Each number is 128 + 32 x the weight over its row's rms, rounded and kept within 0 to 255. Layers, rows and columns count from 0. Numbers have three digits each. The size before them is the row's rms in percent of the matrix's.

# q: layer 7 attention query, 192x128, rms 0.191, rows 0-31, columns 0-127
# k: layer 7 attention key, 192x128, rms 0.197, rows 0-31, columns 0-127
# v: layer 7 attention value, 192x128, rms 0.198, rows 0-20, columns 0-127
# o: layer 7 attention output (transposed), 192x128, rms 0.176, rows 0-19, columns 0-127
q0 100:090154133108127094123079146114127188162105090095151091119142132089139121156184165160132124091113094109168177151080140096121086126108133120067119095144078098154166158120062121110097095126107107067119151071116102094091139192156144138164156157133186081130117165124109098155081159148149135083112149169046159074174137171159155166187121104054168131145138127116100135105177136106181117132142
k0 102:112111087096120176155077135139053133165090074085116113122130167103129156066135129088201042142106141143129159129106133164105145119125163153120133119053080126183180184129145098132087137148113055098106145143130169140169121112177099151175079157158177134104053110148110152164151119161174099140141105130160151105128103163115150156095114127160066129198094125103145134161138100126102119101117
q1 118:111053174096119155235188118135141062168170124130101158098110118078100107117132108144141154112080123106163193109128193073139186161149142115133108099103157115135133159096134143131110113155106104137110143129127145092153108066132084122164148131072113092172154101078130150094161111132103113169156137165113141147180084099115062096166153112207112111119135066122132121148122129145121101169066
k1 104:147103165116146123174138123149113130184186125138056128072127130151103144102117177152123132153136116117165121132140158062092110095123164097032089088176123098119171137140141160173137122046093103142086116114092110099125110124136143039120102175081094126198191110124100141123120144152043126160186132158154170124088123144068091142131109099120087157174150121132135135125104092149117130099109
q2 092:143154122097154089142141133120088200136091129065096123172179121146128123134135176135165076130154127124109177125164124124119059135190160137097131133123128138101156169110129114068176127159105091185105119165102100166163192102153146182093128142090103114173112088129117111101051138093169065181112129140126132102119171036113152152147162131110113149132059118105128105179139175096128128076157
k2 093:084135144083144116177141137125129126109070129175139121156117086127147146135161147124173143103133078161136082051112090065110127100166112060079170180140122176078129128130117129136134133067120137142110090150151106144154124102077180191146096157130081142170062105152103076148054093113124166094100109126167098159170129093102120179116114173165199156129155123151060133103129140138147120104167
q3 106:174098178132172086190138108118198145083123150064106166091107114095115170151107133113136128141137094103171110105100078180103063178131095130156129152088143096155146078131167146072083156106126133103090103124098110110157184108102115092081135185127116138162100125139175104104086189175149073079129122104122117096135071124139088065143094180095136142119145059098114167157111117113129101152134
k3 104:152065124164123160109144161118137122062140138120158186091096173073120182165099140164138132204143156150115121163059091110065142145134124081161134158149107112087153055155123089149129178134099119099122118153176102110133215120147116152126121140108172105107146095109119134160087153135142102053180089158117120145106055141093046138133164130098184155136161128139125162132156147120095140135095
q4 099:120167094146160149185125093113142108195102180159167146145123167140103114079119130136086134077104135131059139122191091124138144167140135106198104120086088176097159119132112150132100162141125139061075139154135062124106082078166192136118125130132178098103165117218092032128129166127093098146110177117131180155092130147128114098150113143106129122142109133145095147079150186124149134106123
k4 098:207135136076110138226113154134123086182112127171132171172103160124072094072147149149077145116130129089101128091199122152043115123071129119111170172105107151134119135115128123146114130104150110137092123160152128186082161086134147096113132121106111103046181126121125057145168141145144102101077110104117161112165151176157108091112128086174127098155154113128087109078141139162125169109119
q5 095:139110185171133151093157100171179072099177127145094098080179131163120129073140070103135132111089153158162082158151135118150128128129153127064141097112146086103093074119077137136051116112103092175113122144170168134093141156143109146088113123204126148166097155167106075175130119092073129147094176116152170175088147101176182133174139157116133095122131078132133110145177090151155094136097
k5 099:137153149123114155149108152130156083097128065073123074127161146172158135148104080130121149140132059180119153200172149056126098130184162150132102113098085084184108114169143148116141128130149062197139171109115203148061153135136071131129109120084128131080142178131089102160143163112124087133071139136175074108098141133096129120136156127108170073123095124178149148147155147109151129084151
q6 102:139124105088079168160119120168118155158098141133129125173124110125082107170174112167167119177102169131156142150095159165073118123144126116179108138197134179160137162132114174165109144091088131116117178119158105054142123145172164099071134149134083137104132161090140149183162068168100131134087154114060096134100103155116118067118079127119140064122188038162146117145092153105165123103146
k6 106:146144042078140201125118111164146148166095110138139121108122074108148089110138157168107130146131168029123101153120142154134147178121123102154144142161079164126128125121100125163175123115101181129181146096183125058159121151119175082101114162141097136123132130112059171178174157113102146138135144070072074088141105064122108113113116129151139135092127079131176174087085168127145125116178
q7 104:077083102070093085137119095144165123109139113091101094101127090117156106085186173141137113179113104146108086145144090122114068137106143068133162078148103152188121160145179163128041128098155139186193084149128129164170096103089136124131127102081080166123157070094134078162103189133099148125131075132177102141138179156136069108106122121117150128151130073109093152152129117149165145099124
k7 100:077082113101152120128141089131109122064160145143171124169141161120154175088159183108117118134148113189146085135144076138114105124116184114107146126132089123178155174128120070141104118145130113143160056075122130190101135047168149160110119141107142182134105143155113132168088157142157086122148147155074136057133137121108152171169116128151116162089073037126156166129140173049121159127135
q8 104:119192179127116130092108157153124153145124113146124124101116120123051155122134123141114106119164098098085133116153128067081108161098145133113120074121117114148122134161098179116130106179170152115175100127124089101137150165152132113179123146176170077156147100115096156181140184079221172137103128130138190099137160163197157136085157108111188096078139146151134179134185107108046094122084
k8 095:152103191113171167144100078137144135158106159174134140095137140106109204120119105143118148085192157186103138096143099140089068156157148139126080024093113133173125123113126088097115127154159104126135104159097131085082109116190075110164117177188132123157127153176142160163118127117184171173128073108104164088140178149153150101098110123144102085170127145159118098157067109097126160106133
q9 104:078124095144166139111124132101124128139121082086156140134155154159160147064106136129131151105120113154127079150125181153097164163111139152140111194077142077117135160125134167108090104119098076167107061049158075097152147126104150180157167157119098103109135109110207159221084217115124148095174139107084144127110157176084163117125160113132118116152085108149144104131127115114181088151086
k9 099:119105123101160108138162134104095098096110092105138130164116121167096177097078110132110099097178113120143212166119176079177197146135167158092142172132091112129174166102113070130107109153119137137117066121168058090112144152128188154142138147074143134067129081084146123162112149097162107078158147165171095170111187121085126068110134130152116093148133134130170112135153117084125132062075
q10 107:103142170131183135126146125103155111153112073105116140042137141160101129135221138125127075152076154171133101121142159163148127093102142172115134104138144161152108084117136086086147101112133106109150166106115084092179112127077096076103121118134095058120134155185093167128142100121146100071149133179153119169129108142095087141151098076122195138038086107173108159128179104121127182123085
k10 104:160181119126140082156109134112123140130161118105126148083176208184131129183152161148099164140147187168156177132060196144130149118062129107094142083094132155191090119115133093203149057115146119136119124136155076137126144158135119083107151070125152163140114175160098119106142154128171121143165032110152139146139136072085130168115119114101119150101071136168140132170151094144115090134115
q11 103:140104106112109186088100197139151115123119147096162124138128111079143157157137107162157095155139174171183167125088177165105150157143125119095139124124150099060141149149134122136081162112107143162088118163177116151136151105085158085136101087050137180141171138115143054079103168088121102134139120109157117094059095128097139133092027137154114131180134167215130164150153141142120108095134
k11 104:097179128203143195136161184201176082130102135131073129078096069117136169130155091150130087144136147196183121131082149116131169156122112116170154145084107152102179151164077118124116148132149165159122098125114048136113127124172140145126133113089137212176142154099173102134120158131081119124082153110094151070130114062120129124131106110118138132145120132106128118088186096143169155077135
q12 098:135140072108121110090141109121056104100104206087102088138136124201117145101154179123110203094150061081117181131115166145154194101156124135108147120135070109156120115183099158089070086106142149134144107087075162168135122154067158134133145139114109120146048139117107124091173098114153094104163119074131065087110122086154158142177146121146111093114114149175110135138145113146089146141146
k12 101:122197069100145149105146135127053118032118209153113071107150122171156139091163114153125129107121165136081151137169128146155150069137107154125095117180093141144109061139161152168123115141082116116124123091119118149201121136140137164129112145121098139155118139127166126125143103139093156106119126078105135172083109132166135192178160102167074078090103169085142118091172100089143125126051
q13 109:133102165067104111158131100039113107132150122149080099161099038185144156077112110177102051133130136086112147148161142176105103130158087137110082136115130139159155109108099112138104150115079137132156110104093130133097165205149194073154056155094134161158123129137101096127074089145162103129107154126137169154139140158066157142103134176103117116081112107144145179148153133110118122189093
k13 101:151148204089136104183179166101174116144066122194095129107092134160180126121129107133121122147151105116156148153107172104113116154088105121216151138147121111119175127170152105142148087120112151178139162138093161097180135148123115114159105116181094146156157056151130126181089123129178071136137135139114127073113089165109187121104164081151128156072124185162118097112136195143126152201115
q14 102:138113064151119075133122088141123100062145115165174114127145120147175138138165074123125094074122166120160073104087038119137116111111186159147098145057136045130144189142115114106069102138121171156151150128131174161093123122077137111152121141116178079114122109137101183168129144146156181082106144146169139098164093139149121137156160153125145144129177132094095129148177155166108129123042
k14 102:162117096170093058119111079141116121107135115122125131089155058104156184112093133135129179175135147198153093118174097126134080122093141132137138123149146058099122184125090120163106130152152167140105124175118172159140134169169178083129061077082157110102115103161101159076150114070155116110072100153140134121165152163116126114090148093076108110110122167054129127127170143158105207116104
q15 102:139105182152158165121118126131156083154152096123126131153156113125127113149108121065087178172163066141083204147124126124104104068146085145065144096075168146142153160181063143116117109176138110112110094144132110142121136108117106127152171095159098141131117103134130118178120117105096204142185142124106107126097106112122151082160140182164220156187110158160107144108165075194122146170176
k15 103:126159191105162144149132137114100103106133132091124119119162186154071119095124142065085120083125069143079188145161175114127042172185154086068095149134142152141149070147112141146170182105175119086088140114103128178127134159131129152150126116135109116110114166099151182155128146159062141143129140100110160091148101136071154100186214099093120134117130137084107158134175113131142157117185
q16 105:132112185148102161139092102108100054158162126120120103095103146156114152159116126138157132080104116076142191157196162138108140156132150095104122078129112085149134144161172126083137171035100149126095149157160055109136194119106131118151145180163129163112144110077109156171117129074106095075156094175111071139116123095112089114172141130077139202130113139113140068152096171149117162105143
k16 099:091079174190096167122189182141140103142171139114088125110131109156091082137153103172198111148126106120123118072132163156110114108101139142106116094162141101185174164152156132163166136065113131083107127097122114131116199121137141107124148160154119157096083117137091092191173100185127129116197114172138061144152154134141081093102148154080101167067155114139142103132124190114197142127142
q17 093:184097170159136088133129089119086095126125121123117064130098139085105135164166162134099124140116172074120105118120131143135144088128100086107161013141149136127172121105163148089153140120099149170117120138091152153097170160106082137085105163088101138160110115187179164132088209090121121174122129065137160107110085142097146100131173073149173169198153094109124157109080147160097108166111
k17 093:132167165167073205126079115172088126151105164157152069149119089142138090125126135134087139168147152101088138141135179072147124084123189136102123123215172136098172138068110132118182178150119125118128108105120169148100140111112070171121113092154166185178118132154169197132078094158165097123123118124155145152170083110117097191122146079156155183111160142156138127139163150131079134136139
q18 094:111126110129056145148131169118110122104110126146129150132194177136104130107157117136117169109081127056114100141172162159110143064088080099108090150091149107197200173137101121149193122109105138171152156117126133123138105087159124112107120119118161042145141152105186076061133142184154175103163129135174149071096132096157147168132110116116139115160132180108076117116138186162131116121195
k18 090:100079118097093147127117089131109075128139139140140150093174115086118171111118097158110142122125130093152092133173169230120043087093190069132109141170160123166150180129171111107142130125216107165066198104186090105172070128100147127119069094157172151139130126104207104087081097129109143132113157135114140138128117147134123167132123142123092130138114108140143133125140103167084099112104
q19 105:143127108089123097080090119129134086105111176122123182094133105132186066124152130138028122128111173116100144121148116144155210158167142134101118122150157078158224104129128088094139096077142058117131195141083138110130136126106138156162120173120167189126131130100110117143146161107093164172082102167070095131131154140103124157101086186173090105106138111144122114097114166144092101156174
k19 105:125128132096098131114200134128132149134142184105170151120103104076146163124117095097100102162125120128133157137123107119159133132115143176149073129161157106155099108145077108131168126067120083144123191072109137168165153068125166134172050144065137181114170088083098106163188155173142191169111132134144129131187143121136095152102091151098107116121130171125114064092152197104095060162156
q20 104:147114115119168092171057063132124118102146108149161136139109142149136201123138127123117136118082111164163126026073105147151132124145116116121090106143160144131136106180096142138179120142139076105133101058130137095094072093142194164154079098078129161155187095090129179131065063116110123116083130144136126120181115071153131144157064111126158159124095148171169093131135151130069125153132
k20 100:117099076158122103113135129094137114106119167140104140150093153210123095131121156100095171101076165180141126083133160148126122097204110134162063155083121089097161158143107122090194143186084089105143152100156113069178135109183147073208085093119123125163192147104124106142092074105125178117134090118126165136102106181099105150141120112133087112125116088175116118123097111141109149192151
q21 097:113131102143144142165066118136162189151123115107187116096131151074098083106076150133072117082120167101141155166134131123206055113102132120117115151136161136149120165171187126122120098097162109112141090143120178103090229148051110113094140158121121097172110152106137128177120100143109102117131137170142108145122106148078128126106136100136167121049134158166170075105187112082154095181121
k21 094:074109139085168144156163147121090171187131172083175134121115114124123184138178143123148109084101166113153179137082108150181120086122149064183158105115089130139173088190160087179118154142124162116110152123152189124086157124128086140100133103128146089123136093137123142091137122057115121116186126155221130104138114117136101094093168138137129113076138130107112068123080079183105096083163
q22 105:170137146053089168168109101103145054178107101138173142076153139092117068164102122140124152130086111184164089114087127143146130133163177151143127157085118189102153060175160107124151149109120142178091090104071091157147075153195140153130184137131152170148110116183151146161093163096139099171128118072153106138162122120097122132175070107138103093147150153114124171155128139109116178161146
k22 099:137123101122046153157077166106129076160096191131092160174120108153127063197117122131169134140157149086155125141153124169095088166132138132095159136120149162093132136145130090116154156130121140189156073124061103083154111172149148146130124148084179127122100131133098136151125156098171141077123109054143161190078108104103104151154154161126137117095173112032112091118126114091123117191168
q23 105:118087099141122097143165080145138122115157080134135053124138158132121144114096132118079134113170166146173133150162169102158156169084157135173137093074134147152050176112145085234156100110196127085174120126119112130127140153160126113127103119152156115084128134129147149138143164076107069136108130085089164058100168111132171129148101184154122178164069105122096069139137110109157130158183
k23 099:129106158153155104125088098184148098169170116127112091108075037184114141172139173076161160154081151124163145096138139086109116098122146107187092155129089172124134170170161111146165147096121119101126118135121138127140114151062174148090162154175148107074149098147108123123141140152184138200143122131143109036104193166133094173185131091103147083177153118131115145157108135091115140089107
q24 109:103130165110099111161153119119151112204161103094147068120116100084219119105111179148176104137127136099145142139094215135115079113191077163139091145096129096118133115114146160174147135172133137142116124124108130132109102102082147125122135118173103101098095124094113114082155157079071127147042040087143081162146126103117112093137178165119182104137157133154136129093085165104115183136105
k24 099:164143156173169105128144094113127157136131168172144172182109120115164103103194118160147116160166145129129170174107135074127131113149111140159129122092116098115113197126119172195105138070113152123079094073121118055157156125123057159110104102207092091137076157154100159155121081164036102142075154127130150114146185108093152086170193104124107097126129122118136129104153119100103134140152
q25 100:116174122053136091139068165158182194088145060179128137064097096175172165072181086102114128190147084097120157179124133157105130103093088100145202101159132138157164144143103108101129115129144103144096147113108118147060085151103139108106146062135166120135098147136111102154124159119135106141110140120140123146164140171160077086134112134127059100109137139082140103103047158148114135136120
k25 097:119139147122077137112136119126143137083098085161167133137135191144175100118127123090102063147129177137134091114116139140108099196174123107188148144192103122118093164084119111089118067129137169088088150142085111138085120106131165105133083098188131090083098173111112102195186174127089110187182147108108181119093130138144088143129111143148092124068070173081106109157163182139136153139094
q26 098:114033100135135212120098158090093128141160119150118151158160117133149121147147131172123131105164189165146142095061148145170073085185136110150127159118153111122099146190159109113117096118169182076076101139123097133112179045095143162134110104135108139096146129121131204098145163136181096170070135071099141125130125147136157119082135124093133074132128077099115124165093180107105138154155
k26 101:112104077090114162095106154176146188154085089119102130058143114102098117126151118133096113137130125105153182128135106091150100040163104165171131203079118138161106134102134101111117119102071179148133082156128095144168146056148165132191149053153128124145132101186150185175136173147130145117051103140162143142129130101137120107119146160088119100110183108120132126107091096110088181096106
q27 099:149105136099079144134098118146185135121121127140081130129094133126142083131165115202113099193174112125112105137105170132096147144168087128105132132076112126084084106078183099131138101093097129163112162175125129083103076099124127195175132157123138157164193152127120121065136091225139079092063109155131141158141220200171111103142164092134159124142099123139148127155126094119110096129126
k27 102:090077138089065161123150099106141102114223064109137137122167083134158155142141185147165088138139105123109120120094125153097228108145069103130146106097099126094139123094095120124175106152104182145131156118101101131133230123082114149181103144117088116136160155147136103086134143097147185174120146132100181137055164162173135078149135130110169166094122141113156115149177098134131114142123
q28 090:097148160079144099089167106102162161164118178138114141140158120167127130152134139091121148130151166098128104124082134128087112146122108134216113086089143125114118050098096146139141156124116068169151158144149153126105170036140143067168120154109130124075134107156136163121160134140139132097082199068136121115170162073140190169137085108128116155131079158132148141176154085136208132058112
k28 097:115128101176126125082150136134148152128180126153154143141127141133090083144112082149162131119103117149045125128120150077071172097197183094140139163117129128107142097154104137151125101147148119202167119118174125066105085116091146076158085157093134126142115142194075073101209068128161109166096187125120135073161127139076182172134115115102115125153163163111113199114128104107122141133087
q29 102:110072128150096102163139197126077209158153159123093153093138115105128168118104040082077191127123163098100110113128145101162168109110129134121189161151079151157134100117075139120132190137174148119113167091134173134078162093089147137126134138118124160185105114094112166143092177107146129053108136163183093152149144136137147129101086179161151188151157083134133101130105138157147181119125
k29 101:166076124143104124156133177166093219118116088150092145138096165040079104139156084110138148107064145116095098129092081103140109122104138101146088148177077104133123141136173147118159108091128132062093160101152156111116115100117186145160132108065092104162109123133115151171152092102127140132123187154160111155104129091079186159118094069082184093144111119123155049147150081125134122126120
q30 099:137178072136094138111147175103112171190156140108088155133099123152151153098167119151138105174196161108139110073156128189129123181111111086105126115134055082167170163126158157186128117130118109122136113133132112133104092119153077123104141147117142195114141166141115161141086163077131113140162179057147088150055127063150056119121107067154175116088166168136108087122172116139124122135161
k30 100:217139107120169086068138121093156130101085135133091075138147107097080155123139037071121113141116137097161133132148189083114112181079162078105163103122077181135130143107149141107124112135105083118137113119159100123114115117090123140101125170116132146163146157137127140159131102060130081145103134094115145145115077107211087105089081129136159108056156072133055140131134154123151093187118
q31 102:148082093089091144177101164198137131145115075117158165174117120181073044134135114121084139134108099169120070094138138135089170157139066104099168149108072103142180163114123084200114115075110094124131180108124150100134174132073133129133133128163154118105088098161075108150178120060145132163113097100148151111121080124086146137071119133099139121137112182097129167162118141144118168154081
k31 112:081145068095121104151124108198100184129126138174107155144111118154134127168143079070091098133188137138138109073127174101144087172113121114122187065104115115146048126120131065180149199099112136135100146092078104096118109144119156131128110156097162131134147052126128135135077122181161112151087199088134141159125090131112154096134134137079111089110089110130110066163124109145185146091137
v0 107:154087142118111094094075140184131149131121161078147092094141090088117155154128104158106103164118112175105138211178183095157121155136124117183139116119100114151147100102139131123134122098139131121109077118081074144145054159137142123112145093163100131095157060108109141086050114097086143201138097124166200181168074137132183135112175167117113146170145137124171138076139161098149172113128
o0 099:167105149081173200084186136074139138148131079139095143158139119113147136151159137079151099131178146092201121035112120163062085076143115171147158114114140138093089120135113166167143139146060094122147118098053117129128188124123159113148120137086116178173129138107108107148179149155141139140119108120134049128133155076064157082125144118158095114106095179165119101129124086140115142151138
v1 093:166175044155140132102159076099105054161128134086161204130168176170118125133055111104108094086154159109132104099158145134107074156083145181150163144120137091066148167133158131130074072096123187147103115107132106088116106150113130093153103154119084123127117074105139132149181134170116137122173131105121111155106097122141124190129155115136158169135096170123146121160105168098062126060133
o1 091:133146097131127086047140205124172171144182141114147098144124127111166168116120073140122152154095134105093119169092165147082115098135097113074172084138108146140103071094066193071105181117091099150142124059188151127176099153106151110105134100124088091174154121088122111118133163157169132106137121113088163130167122181169125143123090174073116096143118075114114185088092099133154134131117
v2 101:098144141123074154147099127096135111116085150128118073127107145170175118186147067119171122106104197165130170121164150054127119152116193135120128137216123203150080098071123137172092075058146131064137161085134130134132145123123118118143103120112161139063136124104070151120100092135134178105160066153156172136120169183119140123077132131121075132110118088093106143135106107143138090158132
o2 104:145135124170164136158131153116124138108131121086154172128142143088117184133046170113161122108089121142153153139092128136156124117120091073148125135138131114100155123147065092140164166124101121137110137129118145088098131076083126164166138148112173129133106190100133167140102211058075047163085165092118148108121119117116109123200181142140116100150177171157077108101166196163174149126205
v3 105:131099106176101105134133104113119132099153089093185158132149189204025164106058086141111109136140203084144175128121151158166148132113187140064116174131112118146155144113071109091132133111105154121109166179125119113137124071084154163154081157147136150157163108143130119172118127162139078168145215158135127160082128083106135139116171125108107127125158102117116120129134112073160156160079
o3 100:129130173102175170110165191121157174156126225170152103133093117155221166133164178100131109098067044149090136149146195122121166103117136084117123134134126103132122070102099134110131049103111093167124109111130141138126105158133146118103172121150134169117085165067092134108092127102123147137120124140084180176142097160121110111086128101164122207059098131135100125114136117139132134110114
v4 097:131127198172086138122151123096129101126151167117183127150125152066087148133117139165124105123107128115103110026149120120104124144118101170155132126141109131201102167076060118170178059146140159093149126152114130111144121158075128124170174114146121101109121151097147102114124156147114114155126206126116110128102098152045090115208116175112084122046160185140131124130145080111147083104136
o4 093:143114093118143125129155181147110168155084121156091131150090183173171074133139078073107133101128120079153164071127123103161099121102094112147044146115112078127099050179145120109128148117150043158084089111113152140109109147164087155131136137147148091081128153151143172146067073096176109129088093122168077110152137161176163145077174138145150165176114127150100142126146120161132190113118
v5 100:202140133117033122062118156113125147130140125098123091083085103099101063088150132120151142164143149120147174115154068113155107104114110179149140152101073166060081132150141174072124198126092161143084081141185136199131149125109138107135109086100149147120119100103145126139135100102099115161134096108137230144158116114139140130110153154097107128153111131116168174111102081107150089190126
o5 094:028135174107128100121137154070100104146179113155099144138117095073165210168110133081069098119121216133118109102171146075089147100102182108138146145115168152187113138152157138156071118151106067106102138144076093138154146106118148108148137134143109096165164197141124166150120157118153154148121113122097118105170126121096071129117156152182168196123127124108179101140131124127132151079141
v6 088:081090107121155129113105155159145063169133130066075168141177092129083130111121086105134114076117065166174166129161124128129144143152111102175089108189120141113152085073105097132052198090112129177170156143132111102139191142124140185083122119117086124135111128109133176053161169131190110153086159141115106152147123140106103078125133132140148204142119167171099091138108118139102119103161
o6 088:142099125084142116165136091140121150118124089112170055079145128103161121131177147101140115160104074113170092148129120178188072089099157223092163101140155131091092161144204124132174124124167116082101144131120134137155025082130118147123124088138169127137131138098115063188132111095109096160118142100127181109193103118141134139107117134124164096163122087087152118140085118107150147170069
v7 092:136170105131153139170099090126107163116117111177155124101119085110099122170119116091160136157143100099126121115095120124121133198098155081158138091132191106083105145115127170126137031106127154149113127145118115127187108124153130069177133109086082129149122110124104121124033116132115195103141103125105072133159187178078145127110126146146187216155112128175134114224095162164151120135115
o7 089:056146101141081104144134166109152098148127175140103155101142193103114117158148098145192093153104155140142140168105099164119098056132080162158125130154062067202088087100100104094124240153114132099099158113123149104074125140083092154106144120142134127131126120083072131172191101167144147103137132151142109138096117082123113163114110123120075096134151143113099122174072113129187118099118
v8 092:150095152120146142085132131138131121091107109128100070101082106084129176129157148115163069094122108142103094178199124092113107161126143080165125162125185117143070115138130171155123135080130123134125141153126132145124088111200135134103132119157128072146094135135170136151152115105156118114059132191089220152056129166181126117090148079104134110142131106120101101090169168046118196166086
o8 085:119101130131137169140122097126072087151080138134117195096141132183150106201112106077157092110135138168106089095164142085172192119108111150081149070171106205127109152163146113183142088066071149133119135115110109121075089119096112176101118149106187163129131155147158137110155138143099081061136149106128091098104130102094105079140105134071092113145126094152107114165115043141120153128100
v9 100:137184147132170108141145165141105147126141174140107145114142125148129134126169117073070074089139125118103104146164179081095166117083086189156177109139114106113067124142111124114117194111114159128163110069075166107109152111139113119137071190127125130163138121090110144111120149144130175066196111128166143098127101080070137191133082061167093173103142129164096121103172139113118084182070
o9 097:118153116126109140162128135161152158145123065112151176150078140101132100087152109168143137201150112090144174167112144137172093081246120132101168077107121102156153119120153186096075062132158153122118122111138117087123109099143105136200144114140064168115124137133154108109144171084149061134127147150096086095166143197115094077092140098054129122157159152120134090126130103117112137093158
v10 103:121104110113115137176186074170182107125097143121099156136138088168149128179151154197072143116160120165134088170103143098177101158132078146114143144203117177133132140161126164116106146168199086113122140170155126036119179125102148078107112100131079135100076114120221086131115135122121135104096111109136103162142103095140120132082147128158128099112106130095116065171180148073135126097149
o10 099:149138113136110107087052156144136088092134037082152076198075147118121140102171112130108074094131120137180114059113111157158113111125151134159127164099100186156160149117137103135165083090133164157139111140142139138142087185074107196150149065125205101116156056113140108136140151140132119110109110133115111033113133115087144181113130092107140105156118112152103169108127130159086110119103
v11 097:140165086132136118164215196164119086149119149029086146132113099157160085145104125140151152149113162127094114134063129109099114098147070138108129124110152140114148108093154141180141106124122120075193109191134121119099108117136155106168120084152167146117141134109166081171097144078152173097091075136143132102079121110191135166164087159155115148127176123099116156134164105123208147160068
o11 089:157140130167105109158113122155148150118130089171117147168148178144097150117131168080174095127124135092114134124128135133124141140074167100103085143130109172199081141101162097067137137198177112138131151069119073128150119154112093126102104141130111119093116115150166158078122121152104136083163161124160158100135172160045143044054150121110153103187144150138154080089131216179109089110147
v12 093:152152140124165081095094125172119131171170175120131173119098130167154142129162147175144078169082167110124093141167120088079121084079114096086142141131112134072126038210160181149120173103117153154142118105119143136103099084108102077185131125100153138147127066177127121134083128091149097126156134148102169126134154114105164120091112197117189131156155101150189108173152163095112179091130
o12 094:129124127104102146095159081108118165165104129133054115134142167055100113140145134117174096156082196120127175129142152126112135077139110118124143082105128088154180156024116144129135098148133152118128153157164098115190136233173109151098111125137097098154133134122080130164141134175082158154092132138141129095128116216151151089209102089132148120115160098079153170119147087156135151127126
v13 105:146154149122206138112151117096098087126080153116103159174141096158142096155071108102119077123130122164106125137121071151150129122148093179100115125169132095095103160159095105102084163114148125121152091100123087104124139141112107097093100175086136095146149194127189142145168085213128193162091149111120150135156143118121174198049123144121125175106075080133175049142082117105123107132108
o13 103:125124105182063149174151137126138114171200126170132143178145139092146101151167120140096157104127109124094100143158144152102112110084129077067172139136166162117131128066152150116128124140140101137179152145102155139109129100079125169181165083182184149104136086114149063108134162096114105127149118170143126118111171159155083162155133227123114106116181158081130152110096096149112231095138
v14 098:131082139138146168121144141129125152150114134093156158134198126112075145110136120124113172171200166081128148131116119128116148026188134145139165112151098108153138152116113136170143117108114052190138038107133152153113162119133121110147099149145144056151104106108098148123160131085115120105138121084102114091102169120079133157164054143173108227102127116124150136129142148155165076055113
o14 099:205141170093102073120157091159167070144166165156095094143152164119157116128116188136154125177076107146113091104119183124134069122148120144158133171069089095112158133162194121136063140181129152067083175089126163142111090166134139076143116120127073097084137116108131119103117129140206152152164129143101144141153126142160106137098157111138118064148173151140115106064131060115132119146099
v15 100:193045138126143127155163103094137087139164090125124121166121105121131084142063143138118110127065138132131159178202152145049109155141134132103158158123178163132102159130091130115137090104062113126074084114125142146082132101102124164146180084122124086128154079154160153150187130126135127113121125068125118093138050067119125172115151112090175102154161161122152090157080085152072086148138
o15 095:084195122085079124072098143130148142113068147120111149147127123087117114090071130098122145144211085129125085135142144087107108086111112172145122121121127116118155110130144081118107149127112102139175087095103162158217127068156079121071108130175145140161129145119171073108074130136119129119105152156171182169106182159142094095115106174129063139126090178151102177079112066120168117098150
v16 102:159103133124112084138121131106130145145139134102151127099188034111117141112081106073139153138101104096105119190105051105124102143133122108118158110096118116113086138162138155134160159160148135140183169140181118146109196136097151149116107075113123202132159080115157098173037106128144122179102104063116120115112090164177151109121140065112090089113184092164171122168172118163101108084135
o16 093:111171116106060117139127106107164132156099125171057104123133121100107129155182145173100087165148125140138207100190125175161117151097119145099117161107144133090056136102118129089106141185059178139100123128172155172147085124138120115101095143092149099128094134162098137123150084151156131128135129147129137123147175068061106128121117154118090214082107118162167157079113175132101176103202
v17 094:178118056181188085108154140120105125134182108193216101117160159142144112136173150115142091138108128099137163076142114147122153136117101115074137160120101144112118114087217133112098121085140104171115119136128145105103164194153121100078110142200106141090129122067200137103131079096110087122135119108056102129126078143111118140106121112150071046127102096129114092113121101139158151109134
o17 091:072125164079159173151108153097150129141108168115104069090182154107158146110109067137089146126089109153132125122139126102136116137162124102178145035110110131112101151153109114125167127104151149161096165118075092095123080135130134182094118062056140094136155063130153140102129142086084176082127126157092146171158137172143109109151153161112095118133077150130156158085146169045097191171132
v18 100:120108139148133133137083126109151113146131125083132133079119149092179153158141131112159103160060167118076082113124195079105069092114115150105120080070110083137190164132201174148136103086129151145084102145175124075139171112186174082125126193123102163168128105126079154094128101158126143122173141170103143144077103151110146140130131062142153108161081117095120175159165097100168170110170
o18 095:097151105080179133099204091129167098176098153130148092156170159169118160127168140170159178148216156160159143124140126115093161111198130080169135179183123190125121103150065134092159143145139094151102182100147078139103096139126101154155130077166137123121134117136109112153112228167106127122167146137149095149171114125139155142135137138052147167139166055127147125113151140129125137152126
v19 096:134126127141098110165068142133092110103098138146110112163120113132132123080136159110096114112153109124145161205096172133138099114081082135168128099125130123119114191160114136218156175158177136131120159136144129158155082125146091156153124038139052112135097175165127095174117202111149103152144149155117110114132194140054127148159073145104107096096109196100146185121077074110127112096110
o19 094:131132114150143073119135131127153076109104085137094130134081109126200110167130151114119122108094122139110134092166100087141160096130192178108145095150116149159137143108139144064110181139117098152152117122129203129107177113172168112079118180072180109112103102165095124121190112132179116099121109041152120160140059102171149208063159093094134105137154091127086075136176128159119121110110
v20 097:163133093130095139077151121151167100108132104137129073095124159096150110169150099157213061119157084114128116096177180123090063097100102130126094168058100170113074098103106174170192102094136160120111178116128056145101111183180130123122103128096122082153125116123115113130110095181100062114168146148125103085172149134129145093107139104116133187081125130101077156159128125129133169115087